config.yaml
d_model: 192
head_dim: 32
attn_scale: 0.177
schedule: "wsd"
batch_tokens: 32768
Each number is 500 + 25 x the weight over its row's rms, rounded and kept within 0 to 999. Layers, rows and columns count from 0. Numbers have three digits each. The size before them is the row's rms in percent of the matrix's.

# down: layer 10 MLP down (transposed), 512x192, rms 0.101, rows 264-287, columns 0-191
# gate: layer 10 MLP gate, 512x192, rms 0.104, rows 265-288, columns 0-191
# up: layer 10 MLP up, 512x192, rms 0.11, rows 265-288, columns 0-191
down264 110:502511489492457474484488447535468532508427467518514510497490552495496498503525496514492519462482499512441520493478516488458480471471491490513474543518472511464499512491536487505501530487476528559505512464520511509519485494473479472471524540504515510497534481500470506541461514492490490482479514475479525459518499540516468510492541496507494548523509478503518509534503511511493486472478529531511437493495499490505504503555558518468478450466526490494542500509534493564523523552501500488504516476481514525528485506472499459505512484475495513471464493535484474502508487446520467497
gate265 091:548529520480523512480473510535523478551501548527493500498501532501477493502477517485526507503481488525548490478485502486497501512533513506507475523497501514478462534535537497510512482528532475477478505492530473458483495533501471508481491485456468515488501467522495484524449470485534530494491477494491507434441523514545512531490446464465486523500494494461479494476474514480499471489464508525480502519459452479476479523514527498468484520498488529500503525528499459489484509414471521520509481475504482495499518477474520485516574513462479530489460473514481497537511494486482491544
up265 087:499551517497510527513489474537462508470505464502516538509536525517549502484495530551527508532550516489551523536511504484525488488513447536521501547508502487504488481486468508488474479482481489503522508477509494514495517476472550510527510493494545498553478501545510470477543482493493508509509488528479483506531470541503509526545500503502534459482515507501536493513438525536464510496528502487524466539449517537493487506542484486523477522510484487512499514503491520533484501493551430526511504473517495500545448469473465489472476526507519508531497513519478493494464478505540510487
down265 090:446485468508501521498473487515508506484428502504500452476489504486539509507483460456503465492447540514505476514526507482510501519527553508499486509498497485519479520469520469516510485501502502580454480450461500513505496505487487473481536484458447505439463515479550482454524486458518496510490470494490529511517502497490499482506460512490479476539465492457508515502497500478489528486561538525499485494495500481470520481486496475530502494519476536464512515483516469498505501523498536467540536537498493517493528476504504460465461476464526531473467491485513499489519499524512532508
gate266 099:495515474501475537489489496569502513499479446567494516471516505516482467499491515531522523484480483497510510489537474521462499464480541487512540518498485490486528561521510469506538520484474489490479538500504517490535469458469527515505469489505512471470487512487497504513532472492488481509442496538478547483498489481499514521475501520480511539521503420503513525524530467522528484505472495509492512451502507511514511526505485510514476486538482546548508503444454504497504497507509530492422528507489497525479519520497493466528527515445487504507526489469518497514511469494501515447
up266 099:513559541511559489518509498512525488511518467521492515508506467515545513485461458468499488473477504504512532468490469458515522529471502497476510534499490509447450486530457491504518516511521476463497481497521517481499502495496439493535466479437482525509486493532503477544508507475539515499499511494506510495467445520493495530506473488519499471511509491524539469553516517521458455517448502504488540514504531554468534513512520492481515493490513533480533498519498508517506484488487510471502510502488524521485497473484535511513456472486500457454520499511463519570545479498506498474
down266 101:512504481462474530518543524504543511551493495514471513486505489494514479511532521553520491527483494523486506491505520513523484510515514479480508505468478484491530469542505431509523505485488483477493503500555482501511504478503507516497463488440489481513499406492508504475495425502448516483582469504520477464515505501516485517504491503463481530518493486482500506477461515525497478499505516508544471502494501512505466508517508515487550528526441477532521468481540482505501544501488504503472470477506507494500488458481481522500494480523499512485479520513544442502513495480516483437
gate267 094:482467510509511499488482501484508540531515532477467502542489526516452439482460490462471492487476506505486530513526537508536475486496525501511505507486494530558508501524579463507489478500492555512496507495518491499496442486497502495500472529547513477471501504492525506462449498509474493477479519468553496478524521465491511535497540506486487497486471452475515493520523519484494496515512496510548504519526457456506567566514503513530490497506505476529488495510495513503516497482524498502472510473491503503482471520479480520456519509489431480552511515513542498486522506513518548465
up267 102:481541534529537535544523540504485462465471481515512510453490525495516520479509538507540493515556460480497534532485495530488461510500515512525524530482443473542484485460481478523494510512491522479531458491461507479536492504477532499494465557495503486521482505473500508493506480520527505528462526498510508485487466527544478549489513499494474492497477471465531503493454494504498486499484495506472496492490526508477500513457468521508480503506456483487521520467493463487496477495526500516477472535450480445510494515494512486531546503465490525458488438466482491491467517526461462515
down267 105:477465499470496534472511492473487498516487509507502529503531508536526459504484496526537524466525504463511558518467518493527440517483525500550525502496481493520506525457497485495475466554480490468487487482514510475468499514476514528494448471518495520496524488491504530471474466534495500505447536464483521475504489485479498527482503501481484486499509460452512469451486453501530545514502535515522505462512503510459511496494506502492449517475449485529498496503468457547533452466473490506455523475475507492538494520495522536452524477496507511511525505511494487475502554503456513514
gate268 096:518530525461517469482505562501510469489525474490486467456492511507526507537502521536481491499500484469512493487507491514518481500487480448453536529503461511486504502495525507532505520495510485490484496442502463522496482496460466524528492516480516478550512511501524528537479460504478422446535502491469446520486513532472473495489507511505472479485550504497496469485496496481518525501541531450508484552522503509507510467486529519513511548465475433493494514520504543475514470490519518464516511481493509483485491456486476522532505533460466504508533510537487516528508488516468530513
up268 092:511496480480522457517483508557502505518492498472519506488517486551511500499488489529506505544515523499532496509498485517483516497476470476509485458525461509464519525531513481500463498494484466461472486518524487458466479537483508492510461491525573485505522502526482486521535520497492464507466497549497509523527485496481443563546477496483489534526506524492512503565534507527505466485512499512534506489461506514476509513515517506489470555479486503521501525524531510478472553471545540513476510499499476493476533500487522536511472564475531532477537523521515514510507522518516496447
down268 092:511485496546490507519524502478448503499506488520496464504556492502503524489473504484544509494525505549434510497501497547474517499472541481553496523513504476501442494542524487508512467497514502542490461529518498523502483512511507471499487527536495436492461464494529499504505477507513498487509458484490512517476522518488533521470485514496505494502482510490467495546476479494491499506536552455523527522484462523523527508524494499479464499437562487510520520461475478503487460500523505511524504517456467483491485527467451480455473491537496528503502497462528484488512526550515474531
gate269 088:446477507517488537516519518490459485516513483490496470520512512511449495532485487472493490480510469510497480512509467479497499454509514533500499508519498497482484545512487496544546515491479560512527540550505512486525533517500490447529498467518515460519504481455518489521470478506479474465485495514445478463537554559529463504525512477495529460484502517493525482515481524540517501499484496482504525488509539500502504533509465460475471504531471510500557461485483527473517502515433474486459534525484482468471488491521515520506500540481527464525522520478519504507477486545515495508
up269 095:524478520489439490523522521479510527512490484477478524452438470467490491493485523518487500525513525515527495506559498498493485481467474533509511454494489488470503483511473468517480477499508532520510489507487479467459562529516495503485512487490475474527467470502504467454521493486530514495539493491480425489532459537524525534505499496509507515543500506485526520490499500501490492495544550537492512522452515486495500484479487514520477547539523527520550521526513510508511487528487531481507449550485495528493491506480503525514517524489524474516544521482469500512491484509551430533
down269 101:480528447454491432511483448503525514508541482493499546498487487565546492481479494500509484484460500512522490489470500520517484485488480522522512483465511494513521492476516506469461464500500492485459549474525480471513548489508520542482477533502515502524493468524468509475489514491503509491479556502500524480481517497498523473493518522478485475509448474472501496447499499522513527491470497476550474506504531513472504468493504463484538507516496486501501471450481468470486523522512497491545485485518512483531488557499494482473494436552485526540500491492528444473485482476511537501
gate270 106:540495523526496520501478485493492522529478484520496517497463514535483493519485517501479501504495506463503458503462503534524496509458539520481478501470477513502500512485492486541504436455551494493558522506482468492530447463513511490496471507523470503512465512530506471540491458484465485473473524499509557524509487489504492468536569512496514515490512476520493511573501499501502443515502493470474526442514478511508506536537443441515456482516494516491528497525490493492528463535508507504469527510540489528470500521497462489497467503505513491509517459462533506489493499525474503524
up270 099:527511507510466496503509455484511484490477489515481518499482499505498501501458476519483523545484494536486495496480481490482476505455507512496513545527500473464506489484512463459498451477575486507517512505525480524520526507534511509546484460477462505506470490507538490542484496513500513502493490526509533484554507499521577495539530491461523495530523506518478559487505517508501499486505507506436511457491459532510512479514507505504496456505520524490537532536524484480517435517485534509452523506495549540493496520506463488490440537488511457492525484509493500490466510529474535527
down270 093:500512491454464524520498508471483469486507494478510515504513482468480512473445508504537466469424493543510499524529495487493536501529455503511504482523502476505522462502533473511509534506511513489488519520501542467517520498530512531513485527513505477514493388476521507478489554551524555500523431535500498524522501475496520520481467472530494497473528512481505503464519471492462523494501472494532486522440503514497518501471543494507552466513489481507500484496480514483503480540517472516485474515503514498482536496498516486483507482481519488506498498466469536528543506515530494474
gate271 096:466491460495486469520473517491571480487495471525467530484464498563482469520496481507503476466474547529469455520519517509526474498459503510469492546521469539451558478526498513473512509497487488511510481458513515468476495505500486480473532493496492465501499519518502463531466488514547479506509515512513509510495503494478502505511516529504444553485473469520489508505468480492468522494502458540539478522480495533479461523476526461463514456515475467510511476494533499508498476538493560492479498493515480529465509444513491521512494466534479495509482516469525509515514465518473488497
up271 094:540487493515514493527532481554458453515507537501502540513515512500503503467506519497508497534528505508566505521526462488495535479486494483541537535525555512524467479474502455529500504499512550518520526534482484487482462475498503494506516486501504502511499510491517528482488520460497529507489516516454497483504474543503536494451534530496511495511536517488527486522499508483490504535517509504482499466504485475501575490523478486499522510482511475489466464544521533517454545481525457536502456464521528494518503533493486532487499523492464484486487509524484472478523503449541562461
down271 096:506519450475508491472500484518559455512467469531456490502520500483524505502560489487533514518502508498499465489502487488491544473507531521497490497507474501470521502528489510544517504525517474516496506523480460491454514497428477449490461501445511494508468572562460478541488494485504511502515565498502496455487501489483497501490496488459510481486459486510504496540474487463457500512493521499506493512532516504482491501454525497486478499554481526498494484555478493522479477477493517480491485489509491500555481476479510463510511493485515493488505507480542488499518561491476530550
gate272 099:475477538464528488537511454498482468493490505489465477500486504527499496499511560504491462501497509509458505519512476492528482482480544523508534502484481507491480475460496524472498456479512479490534508498495515538544474510489535481511455505449479522511527505549494548560514462483471468475517540487468498475480482513496498493518536515456500503461521498511511468560531510531536497500497514465501544536482503481532508510537441482503488517525514494485516482488484498514526478487542469506514436490565493521511516514497520484449482488492493503491509537492486482453513481534478503462
up272 107:479423460453478529523514500474451548486560486517483508504506499552499493526529501465502456545506559485535515564518492487537496464533494464508522488516510528533495474511463471514492532448469485490500471501500516488534481476536485510517543536499508485491511508516524515427531531493474484526499479507502507499512479501488479514467513509503482513519476501488554519533512474484468503464457477461493490510487481496505491500525524527493472471476510503503463508499499535502472509497542499508486504527502467531533497483463532493490498482516510471512488516491458542494491474544510492483
down272 111:463509485515515497467485504515475501490490520479505492507466481497501526500526517444508491472508529500510475472506468473522441532476476493519485434520459491539487553508497482527510503470498457482496479512496534512512520555469476553477490503521464503528526532553507511519520466520516498459451483483476465501520450486507485481515536508491509537453496524552536478513496468491496491484485465480509502483464494475498500510449537513432501503487561505514455483525511524525486544511545495464510502488487481496486530487463495522503513495503523499479536520536516460516497506501528487512
gate273 112:470522525511515559523476467544536463508486516488483511461512498495543497490490498497507484539532500509510522508513505503494503474489501524491475466526526531445500524511482423506509464442473447491470496487533510488472488494458539500464513535517501507501501528501497549472494472506476472457489496552482529460490521476501498498556512546487493478486534498514500466544515506459496488458475522482516439478499480515497459475494497528510486455476528458528500521539486495508504496475493526458524514464498506488513532508532505498485522518480481533508512479506528463537509544511486522508
up273 109:515477480509500498505515541501456493530478507524506478521491518486479533537549498521527530463461479509507501499485489495466495540510503468477524509506452511495471478484517515501496540540508523497476475527451509514491515499564516475491470443492483529523452493503505450524464513478490521521483481471497479516489514502507515479476480452485517529505487485499519525472466514553496511534486471550474555521492495484497554497494512511516539566526487552450533527489518501524476542530478498526494495527510504500488521478520506502558496479529499455477509500529491513464461500534514531495
down273 112:551519475468482538527513478513504518520504504536487567522493532464523510497525490518528524542463513463518496473515503455461482509529505507457507505512483502502513485498483462501550497523542463510500454476502487499500480517499545487489481457480510485529456596532500481508492483509484504500487480486470487464494492468501500531496507445495505515480485474508521458491480501517512475476500479529505509495474518524476512469514543499560539520501518485479495526534538509516490535489529523514489456491479563493491504487482508466507498458512435489487466479538513497523493477514478505526
gate274 095:519553555530548515493499509479477494483499481513463536492508521500513511524552523516516536539511511493492484474469506528483469529525520479480447497479481496512472490461493512486531471486477433499466552502512518527520517523495513513477480478484536477524485479486498487505465479486500479529503500500493460472520470532526518506570493449487510482493520514566514483507505526529520503505488496496532494470498534495491442487541532519500495497521493486517504479485505479487522547501527470515522532491484521455530509517537502540487509551495485510465504500495555470476499465555533505533
up274 087:526497523499491540492516483543516482467504489502524538475492489498532502517524522537524496488479476489529499501560464525482517555552498519498466513527473509519531503493539488499501462545507532487530501515476474479470478493516476518465532515513538500489527511510526515473517466508496519486514516495541499519495497532569523475522466527488497519525488476462488501460549451473511495513478547511484492500546506503491479463502497529518489482501492511521470516501429504484472480445560537488492476530517488498491515516507537495526530501485551539494462493495548534481481503475477542489
down274 092:481456491497545485487516546472502496515508464521483522477518477502512489537514526477460490537514490540484515486507481482517484473505513490502509514506454518519491443526503514540490490470507463503494491482524510545510496499491478520510509482486513498496537493461508464502439506537527487466543457507488487553482477517514533542465440542471490492484517492485541533520476497486502486489517486511476496534529473532533501550496487487489555484499477509501468485472479526520450481556478502479534464503508514503505550477504490524516474517490486528545504459481485537486540474481567494502
gate275 089:491521481498510485517521463497483535563482523505500470504543504468530514521473486494501446477471515482537480482528469523504565507542505475503498505531481491489488518537469527503531484483527496486447500518502492497481509538493524460507494478515492508494500500456504464455436518490477494501465492498501515452510476443527499478545472482491497501525484521525509494471502515507505451427493504482534544500481505481517479507524474494494538507528549532442483514545518492512495532502467498533484487488497538486465509557528487492517514517458507498499488489489497544522503477502461506542
up275 087:506524519498496512494473525485551463467468504528502490462524531490522509499517571519551521494497512503513510496487527522470439545528489535515510506519447505496466474481506519522501483487444525501522501484497479481521520502492521499491483525487523498521542497490520488493522536513523512516484510525540497507546511523510519545504480483519506522472463487522533464542464474507580492533521496498546467503543496495461498499473499478485484461504500487521578501517494466524534498491503472465458499514491487490511506477528504504501494539536469519466483486507485525496461513557477465517
down275 089:461502501517477468483473449478506517552495531483503492500501496486482505506508511484492462523453507521504502492529481462527471537487481476560466515494480526534463467537484526495528527442519489494481491515529509523492518488515494505513481498543532530474510535531536490505491528500482501495515489481534516516546510448490462517461500499478485548458499542516513526545542552488493519522475497479498490496488525460499543460494539469540486518502532520483473540474561526502504497494460513478541465517493501482504510483524484449492538450500496504502502463494503501471534523478504501482
gate276 099:546503482485534574514528498472551460485446489480493497487497466512485485487495523483512538479476488468493522520499467493514438516518558483501464491521460537505500538535520510518540488471505488461486541450488509484484471519527501483480512522486519504523511503425544501495514501490484504464466475492525522485485478544505502535506527473478499483500511485497522488541465519518514495484490498488507494504520475488495499507458494524500517543556519498460504486510465479518524484477515531493481492511502479478431476523533476500498505525508492505497433508515478531553514522529517512464
up276 093:487478530518480496489440485507498466471497561457494512523514514514478514528493468475511433494502485482489488500517529539476568494440486512447505539480543452439521497534543506473525494514486467560537524506506502492536497512489489480485506468515492528520493501505504501522485513537531447513498480518481540506555474495570494517522535542510492492500523518505495478533516522491519520520470487506522505532477521477531543505528520498482511504507487516487543464529514479509496466527505524523462537509495483514520497509495479488518501499485514496480488479505494545491520506492451477491
down276 093:524485517467515498502530533541475507472504508512509499465496518544513536522498472495485479510493468461494531464520542497533495471495549543486495515532485488490500489509499520532509490514520515524505496523516485457492495529532498501521514463487468501454455558529464496502515463486509512495511467514482473512500501462508461522507498500513493479535487521494507487465492441505467534516532465480497583489516544487442527493493490440493491513453529485511488496501527472494483494476501492544486552518500466470474524530446535513465484523512500493508528512494481536477445500502533506532
gate277 107:433477501526502502508500495486507490505438499517494492490530472491524474525460442474501476512478504516518492462513508518505492491495498509509498526562504533496504516491504455507509485541488519482511518494506501484478491522535517504487476422540528507500494469505479519535462510504490475509504509513501503476493487508455508516517449479489543487527531487488513546463520469516505487475530492530491492462489500463493523484473489507484494526512593560519527494566470541485509535503475475463521539506504496493513544516579512524487502499508503509472499483486462472500479533494494496469
up277 096:503515474487534486479496476525473495509564538501508488512483533515488540459509578509511511516492511482500489501491500461519511538498474494493517497461515451525462495528514532516457500487493487502500441529498510533490514471452465477479527585471492483518537432489518493464483486491493483497526472498477501510509504492532477494486514483489479487482474511499492499504486541504535481518513538514508473490545482513541437491528538496517491484487476480477503537447496491510496451485525503511494479517472507479538483485444498492484480485503493502553527525505529480523513470512445486519
down277 103:473480518511473516514491507482531484496445482511493499492499458476513465528477418487491488503510490503509485474505499536490494467512510487505495511536505553472517501483506456491537486519532503505489534497510517455507484551561562509496503431509495508508461563514476486554511502497485514491503580510497489482472489497450515516530484496488504514518512498476499490488510460504499513483497448497506493499451539479454544491495472524478495527491518519499492504547463472508533559497481499499512535498513482493499534494537504507503522519480497506454482478519446510489477543487516495478
gate278 104:517502515545510515502482469513452501493523529528476538528460472515511490525499512501501538495530521517465480525515508517483493492465466507505520534512513487512551486503484524470510557503480564479535470435493541463471515525513478505501494499540517475487561531523534513440478483487475512483566508490474497520458525483520533443500494495523470506490480461535497492527478514495486479491497496501522495523534487476480499492531491542530459470470479501482501482496485488554482499476518510506488502520504535545466514494457527498473545487502489507503507526451500496502486535517525534486
up278 101:527489442522505477539526487508522559475474498499505493497497528509473479513486477459505465489445545465485512550487475502496498457489505469543465466521465461473459474501522476496487498511534490505482501487487485510530493489493524532497464526475530475465477494508499478486547506474539470450513512468471523473520485519543532494502488510504528505546493481498494502508491504441502532458510498521478497485531451503464512507452515490495467484510514536493563476508490528486474521505499506485516491519512496473440500466465490487495517527529520469517487491539511465531533494538514534527
down278 103:486517471500510495466475543472516494540499460491493493493497479479474506492521501469509496547520496550508445513477508498488521535501529505492560467492502501510523517485454497514543508529512545557487529509512535473482517510527488491490492494524542540489523479473476500455482456490505484487517494529498496459465484490524495441472452505490542537504517468485498484510514500504498550482528508541524516516516520503492484488475484535519503453483439484518530467492508473480462515460534493504509510499499514464510501544476487505493477490515486461508543531555504497464532522557512542487
gate279 105:486500503508471506546464507575521525507533484447492514508505499517518489531504522492478522470509498572509535499510465525499500484485495527532488533502521504482540530517461538509476506505451488488516539494510489561469481525498530486523489493483503546507488538496487498477495522484546516514489545461526474526499481498499541519466495543454474430492489498520466480484486512466470507508517541508506533515536503532517515512509472515480512476576487492483509482498506501546529523502499522496485503492502525513554486488516472483495474477499463541527501467539505527469510515460494502476
up279 103:462467532540521541512490570517526489473481492462532490495561483477520495508507503527437497484527488529526485472481508536507482488513502489485536523480489426453495524518509526528466496516487496532510515497500483488500490527494468499514492482516501536483516520471529508474518488482505505491487489496510499499465504499481469538558502482530531480526519539553471483490519526512473459474475513487527565556543487497500463461527493513527512478531517506503522557519489479516530506492452500492507494508503490521513466526532471451525494494535519485514467522534483515471516523495507502477
down279 106:491496531505491474479466526494497505510496509502507508493513503494491495520428508534512519448517532496517488473496534515468488494523506501481506505508469482494490430492490481508492478485539516492491522480479479494471512510475508558484501507490474461535508440491514506462457491494491527494453490539524507532509477477505506487506495528454534439487518519479480508509511529515515484487480479467480513496506459480534531467477514467513496477433450511506477511507473505427510497483492494517549490518451502489470564534488523502522533511510535464490545460538501510532515445517508477485
gate280 101:473502495503528480520447478496527515515500480506458481478474518528500508477473492464478547500544514499495525504523504508474509471494501502502471495452531548531517530518500441517489465473500484518527510520473521502525463496491472474509482518536499541457556530533501501483510468539500460488498513514495564506475483515504450492492516550468522450452488442496506523546481532470511540453465503498509510494474471529507487519529488523489466486505519527503468471512478515523493497474508474477475520485510481448497502512477535470454494471506496515498488546513532470512517518512513510461
up280 101:503447524535485497496504496520504501461471520510482467521496499522467516534498475501470506500500492518504501525542514507479482453483512508512507500516525510496509509524474538515524517450446541528501524449500492486542498459456505523468513466476515465488467515466526566505510495467478489480529470517509474525509495484465519517576459474521488519495509506522522491515511486522478468503492472464494469475489524478527509484495505505476536527481529516537480495514520506496488477547496471480551495516461536539481455486541504516476484507471491487506442531539516476453482463485529474525
down280 104:476501550527477512513515489514501502490476497472477527503501464501512493566461501533496464516475494533489536488539514512481513497540508502512492501492494474434498485505508525530478531487514490548517515498546499525486481490486489469517497471472529499492487517521497534519499501479480484493511522497519468495524533557492502539539511524534500492533507495493458492553455485539453481510559515499498459475487488474479500472480444500539511507556484474520528526483554532521500474514487514493492535485477474518509557498541456496512504546496520515519472504512478488452495521484516488441
gate281 100:516528514507529450503499554474507474521512485509488490473468520501503509481487513521489521528526549502488520518497500526537506536500493491487517521461508475511517511519466517499500491488491505530540503509476506479468498482476500509499496492519475482491546520478509503518499517537468466516524508489468521507516522461510500548448519557514522532498500503527554467557507541501507471481490501491469514481519499544505473515536437455463496491532495495477489455490501531553489574511508510447532507510532455471484480514479462509477447506516500474499529527487480486484511495488496482423
up281 103:508485466483511481454485537522483519500469449497465504538570481498484499475486478529497528531508506526445561488506502488520491504516521517527519485531520537541542454503497444525465438515493487483507540526544499503491481510495487503478489506522497486524481493534560476498502470494479511527486504506516523522458501502483477519472491492480515517511483489480516523501473465489505488489481459476460471494465508500521511524511487488505483477497490478513480535540507447498477501507528534476520492529503483477448540508506534529525524541522507519527518528510450472490520540510449467466
down281 107:494484560517538497478533521465467561446496462479517508541539510496508475478456561513505539502523494496499548502486425528471483501487508519513490496479515486507480500479536514530498522461497476524516561495488522503515483530537502480474489462442471498482513459488494508526495521488516491506528431513507515495524512491496506523496539508486527520458474501490514492480457505500479525467510461480506503497497473501539498507505499508529514489542555521501488501474474504485482475546492523513480516526471472520526510515487486529470512527533505521536491561468484481488497460499512482516
gate282 098:505484508467472511462486448497503507538516523519513520574474478497533514515466480517490477550523519536513482493517550510527519525547510519531531506506501496526497508491488504556511499505481505496485502477492528457531502487539503488419541476523520514497498497515498558466513506491549462511533530513484493540479498498462446515504482541493517534536481501465509471486504492512536494462477490523505518513441479493531515531489495558497518513522485498475496506504517533496485538518534511551514475514480530520498488515503502539488488513497517503557514474485512553523487505529514490479
up282 091:469486470478526538498475522520510468491479549504504519533464448487516516526519495517505508543471495533511487512528494513443539499526475462557497487498503494500503548494493544514494508516520526499498457509487529489499502510485500503463484482489510496450460511503518505521438497513483502506534498513473525515491493443526490531559484514461467500483559507492517447493518510530500490514509483510460522489530533531498514528533523484534511510504507536484491484507522515507533518447507515511526432507458514496487505479472507502496465502502498476522451499493537515570512457482527494540
down282 092:541499522509505521506530535510497502521488483534493464540480523545515537465457497498493485488505493506497516516513527519504464467451530497522516483531509481569495482464503521508476495517512507500525488497491497500515516485539505499472499473525474508528501489509524498507490524520484477502501522483502467583475522496416495464480546512484530511490451518498494532518521473516517505446542511479552507516525524552498433516508517546475485494505525505505503487462454499509488511458505509508474475476477521494517449505500529526503514511500513573496547500494469481466491517514477500482
gate283 104:465464519512507538528496517521518447495490492538471585497463523453468464464525499521500539481520490493500520533528511464570469476480511493463461485507476475473530482538521485530485520477506539470517502480503510493507504504517515509506500476508503471503493501474485523497501541467496458506503520503548511477504504518491503510461515463480492493562527496513524500504532542491479450499448495528505517487493504532473545528535440509510480477524479479542484498522508540512475506544506527478473496478516532494471514518515511480501491499462520470477513459497493491506552520482488479483
up283 113:528491506519531532512504516514538460497516477490470523492489481476515472499501432497476499473507508491495475483529507534543497480477532546552487531527495547486574458506509512527499541485506474527477479512492469493512515451466519493505524446467497510485471496521500504502489507484553487486487473544492488485529484531489534512488500510505524468522486530540511510528491489521504500481505519506513507474514497489482507497469464510458518509534505529520461493554490530536495513510513485499508478519547515505454450509496530504503436472468486442435499521515497522526533535474500479524
down283 109:508490464518474507470523532512479470466537499496474474458462470480438485516516488462483522506488486523527514486498479520472486503505478502495524507495495455547471454462470522475482498461509475494502531543527508490509464472526488498499480495487492515500481394528504448537520477493509470513531464489506509510508467498472477466482492531482486486473479508529512487529491495501543511461482494487495513493503493516520503537488549494483493549533505505438506511528495513486516505511478522522484520537532503468534498539526515518519514523480517499537459527511520577507519501472478519481
gate284 105:565451520522530516481508534530501474515488495502493463484454526517495498504495495465457499504486502504460523502471466504540483509488521535536493523483482504470487511525516479500490475495512488526537518505518510541500504497476434486473484494489483515487511514562466495496532479530509474479453520488484531488512474518512487470503498537521520482507502492445484508529522491451463525449539506519464481518534455495464481517505506432439499558491489490465489467502491510492485491427486477526516480514514529498523499528552494486515509524471470479500525536470506504479528504491480490499
up284 102:511536540468510537471466523517478512534483471506513481475487485502512519485522483513502484486517447524522489504470531512488507486506534446487491518488515508487529456489523523542488517532554510494472486473460501474525489487508496486496493485478540470513524481500476478501514534476514503475499489522479491475497456530505497497512438498483464496555515478479477492499545456545456497509518512488541531503520532491523498509493494491486499505485473523481558480479443487503489518522447502496471497499511425447433475443455523474521540498487505517480510501517470478522496497469506495509
down284 105:491527509504468519479467517516489511546488501506499510523535461507470468501472498512487556504554484434507546520477507470521484557521475508502497505539505491511536526500457481499471507511534519557535539504527441509505498485543503519484521519510543484465511526525509464505507496485488511499510493467497497525520441474517482498469487494524475510492462473525498530481508483504545478494481541507522476482479514508474470474495541478511481519476475501480511492458512515501429528472486485498508512485489520463483502529440552490493537492480513526476504462500472497491537478459502526535
gate285 095:467491548450481509524490493509465500519501521523552534532491537483522540508506568479492487496474499473524490500477549503497448458511472496483509485485500509519506520491512505513536517477485489509510538490472545539547511520518531506522541498511501464555509521493468507483493559498477485474505509447515479483491485499497468509528514498507486499537532487478513504476481495481567492500496502475515491500490521523530497496487508511510511541498492537551542514514507464545521462476510489502499532498457514525514564506515508481502444545498504551493486499525501472492493471473509436487
up285 092:489506486484504480520493500482490509492490527510530536500470514448478509485460493520505461480493502520521517502453512483539504504503491497455494471486505488480523463482478466529479482430489543508512519487483460468498478477485536495495464458469506472494488502513462460552467492481470462526432518505535531517473488487516507479566502466499473496493485491472525494530528493511504499559503501459522505447488491509444492461511484498522522550509531507476476489502507474476453487523527502502541505462485473516462522521506502496477480519481564498481463485516464507518528509521494477468
down285 097:516468473519493503438491447481543436482489495506510462494508510513534475495482436510506457502482538510520509488541511504508506534516535526576508448484487521541521445473501479496479507507510510503470500498505486500518464500464513502474460507532506500466487475519510502498525491520543485502537520537500489519518488552503535500483488518501496470458512499545510508496475496469460486479490472489497511518496491478490472515513519485465520476528471486465490508496489502526483550498460458455492434525499487480503449491493482504514522483494475481514468513476547535520467476528492536500
gate286 119:514467512505542490506482505485535513489479471478520538529500482517507501495517514547474520488515516525492481541510530579510478529492509525524491513518463528480486461505519481488496476507505535529555542508473501467478520508499499477485485518519512538507530538472469483482487530488525500521511512500467512491497497498468501487477490510515500490446469461546493497524486428459489513531469522519512486480486455524467500528539459544486494514522475458475494475479508471562504516505564450518505487508497516516500490532501554529511501472497508483519468507515464505434499510502523464502
up286 105:513535482524529525542479532565498476470548492519487522520493526518485503493484503506493523466475497489485499480469484479487550492489513511493484495497536501514522515496540523491499534450521485494505511484515534484523497494486468545515540457481500538484513508502556473500520448523496503492480509473472493463487469538495530489477465494500516466493500494514486544528526518492453480484480527473463544493506549495500523490455485489501519541488453487479481544521434525506554465532493481554518489490521507461532480496529522482480501481492465475525485509522499492478555522539487472507
down286 107:511457468485497477523496473515532479491505486498500538534501467486457493519490548510439518463512490503500484526498539499467469504507509490482499466508443495472499481535529501500475468470495468491481511493459475522474512467502496445474496520569536494451462499494480514510454505462523564501527540514518475478542469510457526507527552468505489461507537486505498481544513518502503507505481522504469500498518489493492501465507505488501506541528515488513484451440539489506503526542504481493535509492521555512527490485483499505499459482490511506522521464538477501497475479492525505462
gate287 110:487504535511463501493536485539514526490489459474503500522475529531525483505491518489512499457500450478494493527551449490531489531481532510481478544469492529513531518489488504512524539431502489498544511522472517521487479478496499481483464479527461459541534488518519496523521484473510529514511529464532538516524516485518441522515526513452497495472506465530483472520462499503484504482519521454501488541474519499488475499457481493506514519556475470507523453536489462499527523476489519502501494466544496499492508485501526504518509507490471480516551488491470478469536511488562517520
up287 107:506449533486476520545503509523458517455494521516532504545490534485463479458501463478522508501501532475516486523478538522485493519536517491494479508485509476534527459488459466544480511492517506478540494479496487501480508510475522498504484514561510510494484488548527526493484512509469444525501494511538550495507497491503544470487518495484526510477478515540536492508487515510503508445487521474507514541522499462502523507498484504509482495577505523463463468522502495444509510524503503490537469506517486483507534462493525486533538523467482510490571496517542508471509527454518477492
down287 106:508507462466505521520487554456484520514493500492493500497530548541455525464460521522580519476478506507481510516470513529516510491547489527454509472521491493528523513470506496506473511486518465506545481510458488532494514470489574503491503491492510497508525478476496477467525534479526475484505521511521514505491492495434495480508473497522508470543474471498536466501548473515496513499513494449457508496492483462527515487552498525501504435467481509474494508513518508470487511522492529532558496504485552514521506516507535498491456535487533497513473477505501527505522491519516473495
gate288 100:550529531498532548503463494507530516486480490512502504502517513464530518531520518549505503464535473513500519549516473479547494494493470471513487508535468471493524493509472518537514476490477514452460505483489527503512509502467552457498513494499539482523475486527510532485502531505531514503524520514568589503509472547516480469498525496485452471473516469500513474529500500463475490526486543511553488506504528523472461525520488525488485510518492473549504486500504489516470494493496491528517524477509516511530530482507510520516500526481504518469480548454487480558506507519462502506
up288 106:458510533470464476488487470489516470490514515520466492497480572513506522482505477488475479505467463434484502474494465490494471526419517488510494503496501525525470524454508475519511474515512504487471427472513484467475489459508485475494499541503481525517505510503513545502496507511508480497478512483523448523485551474486488495509506527537506474520482490528491528478521528469549487503487486532511531544493506544528500529498458471505519460538481519480490491523502460528559495520525510508547485499495506507522528481484481504506474493464488456466497473486503495464533503461497496534